{
  "n_layer": 15,
  "d_model": 768,
  "n_head": 6,
  "n_kv_head": 6,
  "head_dim": 128,
  "d_mlp": 3072,
  "vocab_size": 8192,
  "activation": "relu",
  "norm": "layernorm",
  "norm_place": "pre",
  "norm_eps": 1e-05,
  "positions": "learned",
  "qk_norm": false,
  "attn_scale": 0.0884,
  "bias": "all",
  "tie_embeddings": true,
  "parallel_block": false,
  "init": "normal",
  "init_std_qkv": 0.0315,
  "init_std_o": 0.00576,
  "init_std_up": 0.0315,
  "init_std_down": 0.00576,
  "optimizer": "muon_variant",
  "lr": 0.00142,
  "lr_mult_o": 2.0,
  "lr_mult_down": 1.5,
  "beta1": 0.95,
  "lr_head": 0.00654,
  "grad_clip": 1.0,
  "warmup_steps": 200,
  "schedule": "wsd",
  "decay_fraction": 1.0,
  "decay_shape": "linear",
  "final_lr_fraction": 0.0,
  "batch_tokens": 131072,
  "seq_len": 1024,
  "doc_mask": true,
  "train_tokens": 913300000,
  "steps": 6968,
  "dataset": "wikipedia_en"
}
Each number is 50 + 15 x the weight over its row's rms, rounded and kept within 0 to 99. Layers, rows and columns count from 0. The size before them is the row's rms in percent of the matrix's.

# layer 4 MLP up, 3072x768, rms 0.0709, rows 1305-1359, columns 320-383
096:63 60 61 37 60 47 26 53 45 60 32 17 51 44 80 71 58 30 53 36 37 22 29 42 37 58 25 29 46 52 71 29 54 73 27 37 34 59 34 57 44 44 07 71 47 37 11 41 39 67 53 44 37 48 13 53 69 57 61 52 53 24 54 71
095:48 50 41 52 55 38 50 46 46 43 25 54 71 67 29 42 31 53 62 43 50 49 26 70 35 59 70 60 22 47 37 56 55 36 80 53 35 48 37 61 62 37 76 66 36 36 60 49 52 70 69 74 43 34 61 53 75 43 43 43 45 43 58 26
101:38 59 55 62 45 56 50 66 62 20 59 40 40 70 42 55 47 27 60 62 61 35 29 53 65 35 26 81 68 54 60 44 64 59 57 17 53 20 40 36 50 48 27 54 57 44 61 74 65 38 42 49 73 40 56 47 46 39 00 30 59 77 36 40
095:46 37 41 35 45 49 33 42 54 32 56 60 49 56 51 47 26 62 40 41 51 68 49 36 34 49 51 61 57 65 52 50 50 45 33 52 59 39 64 58 56 35 82 73 61 41 50 64 44 36 53 50 59 41 51 31 53 49 66 39 30 47 84 20
096:42 44 85 66 42 71 57 47 42 57 32 54 58 37 45 54 46 31 39 57 36 42 57 57 38 31 54 52 48 44 81 51 50 42 47 38 37 52 56 56 22 73 62 52 57 72 57 34 43 62 59 70 72 43 36 41 37 63 52 70 48 44 39 48
099:29 47 38 32 52 47 53 43 55 31 70 61 59 49 34 47 77 82 50 43 28 70 72 49 41 71 63 50 67 38 73 24 41 58 19 60 46 62 58 30 16 42 55 59 70 67 58 50 47 64 64 58 55 29 51 56 38 33 36 59 28 61 53 67
106:52 27 47 79 48 69 39 57 87 61 42 21 56 48 52 59 60 31 51 19 45 53 21 36 70 59 67 60 57 75 62 48 60 88 56 52 43 57 45 54 50 30 65 78 63 54 44 36 54 55 45 51 45 58 54 51 52 82 45 41 38 62 59 64
102:44 48 65 67 51 39 39 49 49 34 71 24 49 12 63 36 40 47 33 15 49 41 31 28 44 39 52 64 32 47 62 68 30 68 50 50 56 73 61 24 75 56 47 40 29 52 22 51 42 49 26 79 55 37 36 41 28 44 65 40 34 72 26 53
099:58 54 52 46 54 62 75 49 37 55 39 27 38 53 51 54 81 33 20 51 74 19 39 43 26 47 53 31 61 36 55 45 56 56 64 72 60 47 59 61 37 52 36 68 61 49 47 47 39 49 28 39 56 59 73 67 42 25 56 78 44 41 61 62
096:35 43 55 27 52 55 59 68 58 68 41 22 35 23 40 48 62 51 58 35 65 39 40 56 62 86 52 56 58 39 45 49 33 48 62 53 69 43 86 41 29 33 43 62 74 35 62 52 23 23 63 48 57 39 70 46 86 39 53 52 52 58 49 44
091:71 51 42 44 24 32 44 71 70 82 67 50 60 85 17 59 50 62 65 43 32 40 46 45 38 63 38 28 44 37 14 45 45 67 66 33 66 39 67 48 36 51 17 42 51 43 72 35 40 59 54 73 33 51 56 59 55 37 53 63 68 58 49 45
101:36 56 52 47 60 55 72 82 36 36 46 46 51 35 47 49 35 71 55 26 38 39 65 29 44 16 53 73 08 50 69 46 63 49 36 60 50 41 34 43 56 38 62 60 51 87 44 16 68 30 20 48 50 55 24 75 60 43 55 39 76 63 34 36
112:76 50 52 50 44 45 46 76 61 26 47 43 41 57 22 45 61 52 23 25 77 31 61 57 49 77 53 22 57 41 51 51 44 53 56 56 61 57 76 32 54 45 46 42 65 56 44 61 69 19 57 41 70 57 78 20 48 47 66 40 74 69 31 36
105:60 51 52 58 60 67 41 27 71 31 66 39 64 85 54 51 62 49 56 36 63 71 17 36 56 71 42 62 54 64 69 43 50 48 63 50 64 26 61 66 63 32 39 53 41 71 56 39 58 54 30 44 52 68 48 48 51 38 55 22 32 59 37 48
096:42 81 43 56 33 38 60 44 68 86 50 48 77 62 34 58 43 40 65 47 43 51 46 34 37 28 28 41 59 69 51 61 62 38 93 42 29 34 60 18 59 35 49 48 41 77 35 47 58 63 57 39 57 53 46 55 67 62 38 52 74 55 60 52
106:21 96 42 50 36 41 74 42 29 43 59 26 65 39 29 53 51 32 50 28 45 66 39 58 68 61 72 48 51 50 61 40 44 56 53 49 81 64 26 63 59 59 26 74 39 19 49 68 37 61 50 36 46 49 55 38 38 59 50 44 45 65 34 65
100:58 62 57 62 40 80 51 61 68 26 41 67 45 18 32 77 59 56 57 84 26 42 57 46 42 67 33 49 32 33 59 63 57 43 61 59 58 43 35 35 73 73 85 62 44 55 48 59 23 49 72 32 48 21 72 53 39 35 31 50 50 28 33 40
096:61 38 59 40 48 72 69 86 42 43 46 68 57 48 56 48 63 31 51 60 60 45 33 66 63 41 59 60 36 44 23 55 52 55 26 54 29 49 46 28 59 64 75 58 45 41 51 34 70 59 37 56 39 25 22 10 44 38 37 50 48 70 82 60
093:58 59 37 55 52 32 52 77 45 16 68 51 32 35 56 51 25 54 56 27 10 44 56 59 56 75 45 54 66 63 55 75 35 70 15 60 55 31 48 39 65 42 56 39 40 42 67 63 70 41 59 47 57 43 25 63 50 73 63 23 71 60 60 65
103:30 49 55 38 43 80 38 44 61 58 48 70 62 54 77 44 55 58 25 04 54 63 50 43 56 52 31 62 75 43 39 29 67 44 60 61 60 27 47 13 68 62 44 46 57 41 37 54 49 32 53 32 63 81 40 46 58 59 35 60 57 24 60 44
096:38 46 26 45 33 45 60 47 60 59 40 11 42 64 46 71 30 41 35 48 23 37 69 47 49 59 35 68 47 55 46 79 56 44 44 50 41 65 35 61 67 62 59 63 64 47 00 44 42 51 35 54 56 45 48 45 40 49 61 17 77 59 51 61
118:55 34 45 61 64 55 39 45 63 67 51 66 63 29 75 39 59 43 41 52 43 52 59 59 64 36 42 61 29 64 69 46 42 55 34 47 58 50 35 47 62 69 58 63 62 63 64 76 48 31 55 50 32 33 20 80 52 30 44 77 58 33 85 36
102:66 58 54 49 22 75 33 31 54 45 67 53 38 39 36 68 34 51 27 56 53 47 37 74 37 61 57 35 25 51 57 63 56 49 56 67 70 60 48 58 42 60 43 63 22 52 23 63 65 50 54 72 45 23 34 68 40 51 69 68 38 44 51 17
099:16 34 45 19 70 68 61 70 60 52 51 39 47 69 54 60 42 38 47 99 36 69 73 56 58 60 51 53 55 54 51 52 40 43 69 57 64 37 59 68 45 48 69 35 51 23 41 37 52 66 22 59 38 42 45 63 41 31 31 49 55 38 42 37
092:25 48 25 42 62 49 68 32 35 36 65 59 41 64 52 30 47 27 59 76 61 65 55 43 68 39 49 52 46 26 62 42 15 51 65 37 57 78 84 70 55 49 54 27 82 73 57 61 70 05 25 65 45 88 57 34 66 78 44 40 34 41 47 50
102:78 52 53 45 47 49 50 65 52 74 56 41 49 67 27 37 90 32 48 34 49 24 37 44 41 51 78 40 60 49 54 55 89 42 80 55 34 36 44 55 63 96 66 67 45 31 63 38 37 64 25 53 69 44 47 28 59 66 57 64 78 51 67 48
102:52 37 32 43 59 58 43 34 76 08 41 38 66 46 41 88 44 40 77 31 66 60 55 64 38 69 45 65 26 52 42 82 61 65 51 43 34 30 34 42 27 57 53 56 67 50 61 66 54 59 47 35 47 27 50 64 58 48 41 76 15 39 30 59
101:24 66 44 78 60 26 90 46 29 56 39 58 64 41 62 64 70 43 50 61 67 43 48 61 39 18 65 44 47 69 56 42 38 43 78 52 26 33 27 32 64 51 51 57 29 46 49 55 48 48 86 53 53 65 50 62 56 66 32 71 42 30 57 46
113:31 39 44 39 73 56 61 42 41 53 52 45 47 55 47 32 56 48 04 77 41 25 57 36 48 57 42 71 45 61 42 49 33 66 18 68 61 25 46 54 54 54 42 21 77 58 78 51 66 50 54 61 66 39 40 28 44 54 60 57 65 58 54 36
092:51 66 40 30 74 30 49 63 65 44 45 44 38 42 69 41 47 68 62 84 85 36 54 74 69 37 42 69 40 26 60 25 64 53 52 48 47 46 37 37 34 64 42 46 55 43 43 25 41 51 42 51 84 65 42 62 45 49 48 35 27 47 69 42
109:38 50 49 62 83 70 59 37 59 46 43 65 44 66 72 22 51 65 59 46 68 52 44 56 39 37 52 48 58 50 28 23 29 50 64 80 44 29 47 14 38 52 62 66 26 77 52 66 54 67 47 72 50 27 23 33 42 88 88 53 65 51 54 55
097:59 32 31 75 77 50 80 13 52 58 37 45 36 59 48 71 52 28 68 48 47 67 46 56 40 46 59 42 53 23 39 35 46 51 64 60 41 53 50 63 34 54 32 32 54 36 47 38 33 49 20 67 27 57 60 18 34 52 59 58 44 24 76 42
101:75 44 49 40 66 40 42 71 40 74 47 51 52 46 41 43 70 57 53 55 26 29 70 26 41 18 77 44 26 49 50 24 61 46 52 45 42 40 41 65 58 48 59 29 63 48 66 48 53 42 39 37 75 54 66 67 51 58 31 61 40 56 67 49
096:68 64 62 37 47 62 79 68 69 35 12 20 85 74 52 60 16 68 15 65 37 63 70 59 54 58 48 49 38 53 51 37 38 51 43 52 90 72 59 55 41 40 32 52 51 80 46 43 60 60 32 55 59 54 74 45 63 53 35 57 64 33 38 67
090:47 63 42 43 61 45 59 21 64 33 23 61 59 51 43 55 44 50 64 37 55 53 38 37 46 69 49 63 61 64 22 59 27 55 61 21 44 62 60 49 45 49 66 91 45 18 55 49 56 18 56 23 50 51 68 74 55 49 40 43 74 58 49 41
098:66 50 59 35 55 06 57 50 55 56 68 57 51 40 27 43 33 44 46 54 54 62 45 52 48 45 56 79 38 37 56 88 44 52 30 65 12 63 41 62 34 39 49 67 55 38 50 49 33 49 57 59 30 57 64 11 15 60 78 75 46 38 55 49
095:66 69 65 59 51 33 72 42 50 48 62 57 45 44 43 48 66 38 32 63 76 44 40 61 42 65 54 71 65 24 49 48 66 27 45 66 63 50 45 60 43 31 61 63 14 64 37 73 48 47 51 40 61 25 32 35 50 51 56 93 49 67 63 37
100:63 54 25 53 58 50 64 28 63 55 33 46 63 79 31 52 28 31 17 45 42 56 73 28 52 73 22 48 63 62 36 57 69 39 20 55 55 63 35 53 25 61 57 27 66 79 51 57 49 43 53 55 37 58 38 29 46 39 26 65 46 08 59 35
098:54 64 28 44 59 55 56 41 44 62 72 44 46 46 67 63 57 45 47 46 43 44 33 47 50 50 34 56 40 50 42 63 28 82 49 41 82 40 61 67 41 27 77 29 45 49 54 63 44 55 78 57 31 60 69 60 69 82 35 51 70 50 30 42
101:67 68 54 40 22 48 65 59 52 39 51 54 15 41 57 55 52 61 51 42 65 56 21 36 57 38 47 25 75 42 34 42 40 66 42 60 49 53 65 74 30 42 41 31 50 55 40 74 31 41 31 60 48 50 77 42 53 41 38 84 50 46 56 26
095:47 46 61 54 44 55 41 62 54 70 77 38 30 75 50 42 63 59 76 27 24 38 62 73 72 32 54 43 49 58 30 61 30 54 51 35 34 48 43 68 53 67 34 56 67 21 43 68 52 50 48 72 57 47 08 33 32 50 51 56 65 46 52 57
106:41 32 39 15 62 38 40 43 68 57 28 68 45 26 31 47 57 55 31 70 41 62 56 79 34 26 65 34 65 26 31 41 25 80 65 43 45 72 68 60 50 71 47 29 57 11 51 45 69 33 47 46 66 33 42 68 36 80 45 72 49 53 53 40
103:40 48 29 47 90 36 79 34 54 70 47 85 36 46 45 58 39 20 42 56 50 48 56 61 64 54 40 07 45 38 58 56 64 59 59 48 47 67 34 30 37 81 54 34 51 59 43 54 47 17 38 71 58 59 60 37 51 49 30 71 55 58 40 46
114:63 34 78 46 64 51 52 58 27 69 27 18 70 56 56 47 52 55 23 53 56 57 61 71 78 37 55 91 38 60 48 63 57 27 68 35 69 37 49 36 42 38 54 60 42 51 66 60 39 38 48 53 72 55 59 80 45 55 29 32 57 71 39 64
095:25 50 25 65 54 36 38 68 45 38 63 44 53 57 88 67 61 30 68 49 49 51 59 68 53 45 51 31 64 39 70 90 59 72 37 56 51 43 10 42 83 41 60 36 46 57 90 61 58 72 52 58 62 61 88 69 60 64 56 54 44 50 40 59
098:31 41 46 52 44 65 39 68 51 81 44 59 51 49 81 49 56 52 53 49 49 80 61 52 46 64 52 44 58 56 36 34 40 19 55 35 52 54 50 58 44 29 59 71 49 45 47 61 53 46 38 81 59 50 39 61 25 52 70 66 73 76 62 51
093:43 62 51 38 62 75 63 58 23 49 51 99 44 59 58 53 73 60 72 33 55 31 69 59 55 34 35 41 45 69 40 14 56 74 48 52 74 62 41 54 49 48 37 29 58 55 38 43 56 49 52 57 41 60 74 43 51 53 64 52 61 50 22 35
095:31 53 49 44 68 36 48 57 60 64 34 39 36 52 77 56 33 49 49 45 43 50 16 44 42 62 54 56 31 68 61 74 33 09 58 47 57 40 62 40 43 53 43 72 63 49 54 66 40 48 55 24 29 39 15 59 49 36 53 58 24 54 52 40
103:57 49 51 55 57 13 35 54 69 40 68 54 57 62 28 29 55 44 34 25 36 50 61 67 50 57 07 67 28 33 58 34 32 59 62 40 41 63 42 59 50 53 66 51 73 34 60 34 34 59 40 39 60 33 80 49 27 54 53 82 57 42 16 30
096:69 48 39 31 43 61 38 85 53 57 67 00 38 42 54 60 56 17 15 44 42 63 56 55 72 61 23 77 43 69 44 59 54 53 51 43 51 50 63 72 32 77 58 58 55 60 53 54 50 58 63 53 39 33 57 26 56 32 46 35 56 46 75 41
098:38 57 60 30 67 31 56 58 68 36 48 49 61 60 57 56 30 37 30 72 55 67 34 84 41 73 51 48 54 51 58 44 57 42 75 74 55 43 37 51 56 57 34 42 68 38 49 51 61 28 50 31 60 28 42 24 51 76 48 11 24 52 41 33
099:29 64 46 59 48 58 74 33 51 49 27 42 54 45 41 52 72 36 74 35 32 86 29 44 39 43 55 55 58 62 79 83 48 57 15 40 29 07 58 54 67 51 47 63 59 48 00 61 54 54 43 40 59 47 50 30 47 96 42 75 57 71 28 65
102:26 71 36 68 57 49 54 46 71 34 43 44 36 46 67 67 42 66 46 36 34 39 59 69 59 61 62 32 75 56 20 25 35 59 31 37 41 50 73 23 47 73 37 49 53 44 59 52 43 50 23 46 71 67 61 42 58 37 48 62 63 38 52 67
096:65 55 34 37 21 70 44 30 65 46 56 50 40 53 39 52 38 40 59 45 59 65 53 63 54 60 53 80 82 75 46 63 36 11 49 53 48 45 49 46 58 67 46 27 34 63 56 25 18 33 50 52 37 48 80 70 82 54 76 47 32 50 29 27
097:65 64 53 82 09 48 48 41 59 56 55 42 35 46 42 57 57 41 54 35 75 39 56 47 73 44 47 54 70 33 47 58 32 50 36 56 46 48 57 35 78 63 47 42 30 47 61 74 57 49 49 46 45 69 73 41 58 58 47 71 48 63 62 46
# layer 4 MLP down (transposed), 3072x768, rms 0.0996, rows 1305-1358, columns 320-383
097:29 72 58 53 45 60 51 75 51 54 58 72 46 37 44 55 84 33 42 38 68 08 18 52 43 31 53 75 10 52 32 68 58 75 68 58 47 44 71 55 43 45 39 08 32 51 62 63 66 70 50 57 64 55 47 27 65 70 67 50 54 57 38 43
096:49 44 43 56 68 35 48 57 43 50 63 67 34 69 59 49 40 54 63 59 59 55 54 22 73 45 41 34 36 58 42 40 57 64 60 40 68 54 62 78 44 47 53 51 55 65 72 51 50 23 47 51 33 37 59 55 64 55 63 48 49 28 69 60
101:87 27 69 73 54 22 55 43 48 68 78 46 35 82 62 84 59 84 47 64 17 37 67 55 56 90 45 45 50 48 63 52 50 54 38 55 46 59 58 78 65 46 62 47 80 58 28 26 50 37 53 50 24 34 48 57 76 44 25 48 70 44 42 52
096:57 54 38 53 36 42 48 63 54 65 35 56 44 32 42 65 53 38 52 58 64 21 67 66 39 50 40 36 66 35 62 43 78 78 39 45 00 37 64 80 42 47 47 49 28 51 38 35 32 67 45 19 32 45 46 59 80 70 50 34 41 22 55 80
096:64 47 51 53 19 49 45 31 32 53 62 40 43 54 60 42 53 93 49 59 46 51 66 32 45 22 38 48 50 60 38 37 52 49 41 38 41 64 41 65 59 58 44 43 44 55 64 39 58 69 09 34 20 30 54 82 43 62 53 62 43 21 54 58
104:65 55 30 78 43 39 67 25 58 49 49 62 39 43 46 63 62 36 26 50 52 33 64 52 65 33 62 58 37 38 29 38 54 32 60 46 25 58 69 46 87 35 48 52 34 48 79 33 42 41 50 53 46 30 68 56 64 55 42 19 70 62 45 55
106:60 32 37 42 27 62 47 49 49 44 64 69 55 52 43 45 66 24 35 26 58 52 48 26 34 27 26 36 60 39 44 72 32 63 64 54 62 99 30 43 51 67 79 50 70 61 41 27 37 44 57 54 24 36 35 29 59 36 69 29 60 38 64 58
102:35 25 60 57 45 70 41 63 63 44 23 57 35 32 45 26 56 37 47 52 40 53 68 55 57 32 57 58 45 72 38 21 79 99 48 75 48 48 59 44 30 51 34 55 54 67 56 49 47 48 71 44 34 48 19 33 53 59 60 27 62 48 55 68
096:44 52 45 38 57 52 45 71 51 69 30 37 48 20 26 54 44 26 40 48 47 47 46 30 40 50 66 42 45 46 57 45 59 52 58 62 82 52 78 59 46 19 61 36 43 72 60 17 53 71 52 56 45 55 52 67 40 39 57 47 43 36 74 57
091:52 61 45 28 48 61 40 32 47 35 52 56 45 55 69 22 22 75 41 59 30 27 39 44 68 51 42 31 41 41 56 56 20 34 63 43 62 64 08 61 65 34 60 33 61 34 63 49 45 52 56 60 83 57 56 40 31 50 51 15 65 55 66 65
091:64 22 39 60 43 49 53 38 50 38 32 55 35 28 54 27 66 36 68 40 72 65 46 54 49 28 65 53 59 24 48 27 74 49 40 57 56 28 44 38 47 26 64 92 45 68 47 30 28 27 21 37 72 60 46 66 48 61 67 53 54 52 54 50
104:31 45 40 49 46 63 12 60 53 60 32 61 75 46 35 43 53 70 35 18 46 49 60 52 90 61 44 63 58 52 18 34 55 68 36 36 51 79 49 62 65 30 62 32 14 58 55 45 59 43 59 57 49 47 41 45 53 45 59 59 63 79 41 60
114:17 48 83 64 54 41 43 58 37 26 79 58 58 37 43 76 63 71 76 50 50 48 41 52 48 76 14 65 39 21 69 43 74 76 36 61 17 19 77 45 49 29 79 54 70 55 58 47 43 14 54 69 76 54 38 47 41 38 61 38 55 30 50 59
101:55 74 42 54 34 70 57 83 46 81 37 64 42 34 38 64 46 38 17 68 40 51 59 53 76 51 57 36 43 71 58 45 69 67 52 54 69 43 56 11 38 79 42 38 61 49 44 45 51 51 68 44 52 47 63 58 40 26 59 55 53 50 58 59
100:67 53 37 59 64 49 41 53 44 57 53 59 78 38 66 35 63 34 39 53 76 45 65 55 28 47 60 38 56 40 40 33 72 45 50 49 71 34 53 53 56 54 60 35 25 63 66 63 44 39 67 35 59 66 36 70 30 59 58 79 61 43 57 59
101:55 55 47 52 39 57 48 42 64 53 49 46 38 49 54 41 44 61 47 53 69 68 36 51 80 38 62 58 53 51 53 36 68 37 43 63 46 76 65 52 75 47 76 52 68 72 61 43 30 69 35 64 50 54 50 61 41 79 35 38 58 83 41 60
101:70 31 54 78 74 56 25 56 55 53 76 61 17 55 69 46 62 53 57 56 56 50 53 58 37 52 78 53 63 33 27 45 40 66 10 61 39 65 43 44 46 64 66 49 54 24 59 81 46 50 69 15 35 62 26 13 64 85 70 52 47 48 68 61
098:25 65 60 74 38 70 49 37 47 49 45 61 40 57 58 49 85 69 39 30 36 58 68 14 60 61 44 60 33 31 79 32 48 69 50 45 41 62 51 74 22 47 62 52 59 66 19 63 46 35 32 26 53 48 49 48 41 48 55 44 52 18 30 37
095:62 50 36 39 74 78 60 38 45 42 47 41 49 57 32 67 27 58 65 19 37 57 43 55 62 52 70 33 52 62 49 49 71 48 66 73 59 46 57 51 26 55 69 19 54 35 63 44 37 32 39 41 59 33 39 35 25 32 71 36 39 60 51 50
106:38 45 58 24 64 45 11 34 46 36 41 32 73 54 44 58 51 54 44 51 62 40 40 62 57 75 29 71 85 49 60 45 34 22 83 66 73 44 26 56 34 75 32 68 37 62 41 86 36 48 75 39 33 73 30 58 36 66 59 56 46 55 12 68
098:54 45 45 24 63 57 33 75 59 37 53 28 42 71 47 56 28 61 53 53 49 25 68 35 63 49 49 35 79 42 34 46 34 36 59 35 82 41 48 58 21 58 36 46 47 54 42 60 67 42 36 57 53 35 53 46 45 54 62 48 31 45 54 68
129:46 28 36 48 78 46 55 38 62 61 08 36 72 65 51 34 43 48 36 39 68 65 37 37 59 49 38 51 14 65 56 33 58 34 72 43 51 38 57 42 77 57 84 34 53 51 53 51 56 37 39 40 27 45 56 48 61 38 57 39 72 50 39 33
102:52 66 57 59 20 49 25 84 63 09 45 64 56 21 43 65 39 54 36 54 59 54 51 42 49 59 68 48 77 36 37 38 59 55 68 47 32 44 56 50 54 26 40 44 51 28 53 66 73 75 48 43 55 30 57 26 46 19 70 47 68 58 40 38
102:30 63 48 47 51 55 50 24 21 40 40 56 56 41 53 43 48 39 57 40 50 50 37 64 27 53 40 50 41 31 37 28 43 66 38 56 70 45 46 42 51 41 48 51 49 80 46 49 55 44 45 65 63 36 40 66 60 38 56 43 44 40 55 62
092:44 69 79 60 40 68 46 52 38 39 63 44 53 61 26 30 45 31 52 50 43 42 45 68 26 70 44 54 57 51 36 48 58 44 40 63 68 33 15 36 40 63 64 54 27 31 40 51 44 78 62 44 46 10 46 25 46 49 65 49 43 37 50 16
102:66 29 75 39 62 57 51 57 44 57 49 33 67 53 76 46 31 56 65 38 47 56 56 25 17 62 58 39 73 35 72 54 74 34 48 75 72 45 46 36 51 36 54 51 42 36 59 51 43 56 43 48 49 27 53 40 56 32 66 54 34 61 68 41
101:94 42 72 73 61 67 34 50 42 52 40 33 63 57 50 44 39 36 53 64 90 15 64 68 34 56 40 19 35 58 40 79 51 53 37 27 10 70 55 39 22 45 75 44 35 44 26 60 42 61 90 45 37 31 76 69 59 47 56 54 49 19 48 36
103:38 61 62 45 61 52 56 30 46 53 71 61 56 38 49 41 42 33 81 53 48 68 26 45 33 39 62 40 58 51 64 52 53 60 38 57 57 20 75 48 77 49 66 41 68 28 32 60 69 51 41 36 33 62 33 70 50 24 54 40 29 77 35 26
107:46 58 49 72 81 52 74 38 20 40 28 40 48 37 51 78 71 29 34 47 70 50 52 46 40 29 53 44 51 75 53 39 57 47 42 40 40 41 59 50 64 67 84 40 61 43 56 60 26 07 29 70 29 64 33 49 66 42 83 50 60 39 55 51
095:58 47 47 49 43 27 43 45 40 96 45 54 64 51 34 31 43 32 35 32 78 47 71 60 77 36 47 64 67 56 53 65 57 32 56 39 42 60 54 47 61 47 64 64 66 42 44 53 75 51 40 49 58 38 71 53 52 34 51 53 47 68 48 91
112:41 93 28 54 69 88 66 50 54 48 42 43 63 53 61 39 49 67 70 32 65 33 32 62 52 67 31 64 45 49 52 38 45 34 80 74 51 30 55 41 04 46 50 41 57 41 49 62 44 42 59 52 64 70 48 51 49 66 59 19 20 49 36 53
096:43 65 51 58 46 43 45 46 48 48 77 57 50 33 42 43 40 51 39 22 66 18 44 32 34 47 26 39 40 35 48 21 42 29 63 67 62 39 46 64 40 51 36 59 76 50 68 67 30 47 57 48 52 38 92 37 43 45 62 52 75 67 33 26
098:23 58 65 50 37 66 62 30 49 58 38 66 47 49 55 57 54 35 89 53 57 71 57 47 48 76 39 34 55 75 43 89 30 27 58 74 49 52 51 31 31 67 39 52 45 57 49 55 49 40 59 24 43 53 55 49 56 61 46 20 42 29 51 42
097:72 22 49 40 57 32 42 46 60 40 46 30 30 26 58 43 60 46 54 61 51 27 51 60 44 50 43 81 49 49 29 28 50 55 40 58 58 53 33 42 35 68 60 57 36 69 50 55 56 27 56 58 50 49 75 65 43 69 56 64 39 45 70 47
094:68 62 48 44 59 60 71 56 52 39 48 72 41 43 27 63 52 51 59 33 55 65 61 30 23 57 43 24 50 42 33 46 44 78 64 30 67 59 56 46 64 51 29 40 56 25 33 60 35 61 53 54 51 08 39 67 66 70 63 51 24 52 50 46
099:44 53 37 46 67 63 22 52 42 40 39 38 27 60 46 52 37 44 68 55 43 35 67 54 18 39 19 69 51 47 69 85 55 35 59 38 56 68 46 27 58 55 33 57 46 54 79 70 48 35 10 56 59 39 38 42 56 43 30 30 49 39 46 36
090:57 40 54 45 69 59 28 89 21 34 37 32 43 56 40 63 30 42 41 66 51 56 43 62 90 50 32 59 56 52 42 42 56 71 55 50 60 35 51 73 52 50 40 65 63 37 53 57 47 56 37 69 49 62 70 48 38 66 59 57 72 48 20 80
099:48 32 63 27 50 27 47 68 44 64 55 44 64 51 40 65 56 61 52 50 53 59 23 77 65 44 74 55 57 53 46 58 59 52 45 42 25 59 50 55 62 44 55 54 48 51 40 48 49 36 44 49 19 29 61 72 50 51 45 46 51 52 59 62
093:74 62 46 58 33 50 63 33 62 38 62 43 70 59 65 40 79 33 46 46 53 48 54 44 42 61 32 49 46 56 44 52 35 55 40 80 44 37 50 61 45 42 48 70 25 60 59 46 58 36 73 41 71 42 41 57 21 47 49 38 75 66 54 44
101:44 79 70 75 32 40 60 46 44 55 51 61 49 49 41 43 40 69 73 45 61 22 46 52 63 75 58 55 63 66 39 41 55 09 59 47 58 59 60 29 53 67 71 27 53 30 44 46 61 47 41 33 44 69 35 50 54 45 72 45 48 40 46 74
095:67 35 58 23 59 25 32 78 64 22 27 91 79 36 31 23 71 53 51 52 16 33 52 64 54 31 33 39 26 68 48 42 50 39 53 65 68 87 47 66 54 28 62 49 33 46 43 51 27 46 60 24 61 50 78 48 41 69 53 46 53 68 42 78
108:66 70 41 42 67 46 22 63 57 63 61 63 80 57 58 44 75 66 59 45 33 56 54 37 67 37 35 58 71 60 50 41 62 43 67 32 63 66 30 47 37 35 58 61 57 26 56 42 56 36 59 60 63 51 88 56 65 51 71 25 86 65 38 49
105:46 57 59 55 78 33 41 43 38 56 73 37 45 30 64 31 67 40 56 59 52 48 52 54 63 69 28 40 69 73 46 39 48 08 32 48 62 80 49 52 61 29 68 63 54 49 39 43 56 40 38 65 61 25 39 88 57 58 44 53 73 56 66 36
108:59 50 77 75 69 32 36 57 54 57 32 46 41 53 59 73 57 52 31 70 69 34 62 63 46 70 48 62 71 44 41 61 41 42 58 26 45 43 44 15 69 45 53 36 78 65 74 43 52 48 55 41 69 78 52 43 60 40 70 41 48 63 33 56
097:51 62 44 37 67 55 70 45 40 35 41 46 51 48 60 59 63 47 59 49 16 47 74 62 47 45 66 69 50 56 38 32 36 63 62 43 49 57 73 30 43 67 53 49 55 72 42 70 53 55 58 66 47 31 56 20 47 43 08 28 67 54 43 41
096:52 39 88 43 44 61 36 46 35 32 49 41 43 80 25 34 51 35 62 21 45 50 43 89 55 51 64 43 60 55 59 62 70 67 50 52 47 62 74 41 83 63 95 32 63 49 37 57 70 51 53 73 50 45 49 61 47 69 59 35 73 55 28 40
094:47 53 52 53 55 62 54 54 74 43 40 49 32 42 27 54 68 71 41 80 59 17 39 76 82 58 40 53 68 52 53 42 56 59 71 52 42 61 17 67 43 57 61 43 43 83 60 84 21 75 45 37 64 44 26 66 67 41 40 48 33 43 45 49
098:42 65 16 75 56 51 39 66 36 65 28 41 52 40 53 57 48 54 59 46 71 66 33 40 35 42 59 28 74 39 58 54 38 21 52 62 39 77 54 48 11 52 73 27 43 36 70 50 50 69 53 63 34 30 50 64 28 46 42 65 57 37 46 46
104:64 38 51 56 32 58 63 39 37 41 24 53 48 33 42 62 73 68 42 45 34 55 85 33 38 43 56 30 41 54 47 38 48 44 50 64 62 47 71 52 35 81 37 21 48 84 54 43 46 25 50 35 48 50 34 47 44 55 41 51 60 40 92 60
094:43 45 44 35 39 62 24 34 68 39 41 64 20 47 78 43 42 40 38 33 52 63 45 25 57 55 38 36 57 31 55 53 35 65 44 63 48 45 28 45 57 65 38 50 51 69 62 56 74 47 31 52 45 42 57 75 40 63 62 69 79 65 26 07
095:45 59 64 77 63 42 13 50 33 50 47 30 45 49 56 59 55 48 47 58 53 59 43 47 52 28 75 35 72 44 71 75 58 67 59 55 42 62 42 75 34 39 52 49 70 63 28 49 46 56 59 72 41 50 53 62 58 33 14 44 44 51 39 43
098:40 46 50 44 19 47 49 47 51 59 42 46 27 51 63 45 49 60 52 32 35 50 67 52 65 49 40 52 41 52 66 15 60 48 46 46 99 51 50 46 55 62 45 19 41 55 61 67 52 59 48 22 47 35 63 22 73 51 56 33 57 56 52 29
105:50 67 70 31 46 58 27 54 76 80 62 62 56 20 32 34 47 51 63 57 64 67 41 25 42 57 74 31 34 52 55 51 61 44 56 89 42 46 65 76 43 55 67 53 45 35 67 47 37 62 72 19 65 39 49 64 40 84 61 51 41 55 83 64
089:51 45 85 83 41 48 50 41 74 74 56 61 56 27 30 35 36 65 77 54 66 40 44 36 40 51 65 46 50 34 53 45 56 60 61 45 56 37 57 37 47 44 42 44 41 54 65 47 73 35 62 34 49 38 52 67 52 44 55 45 41 50 21 42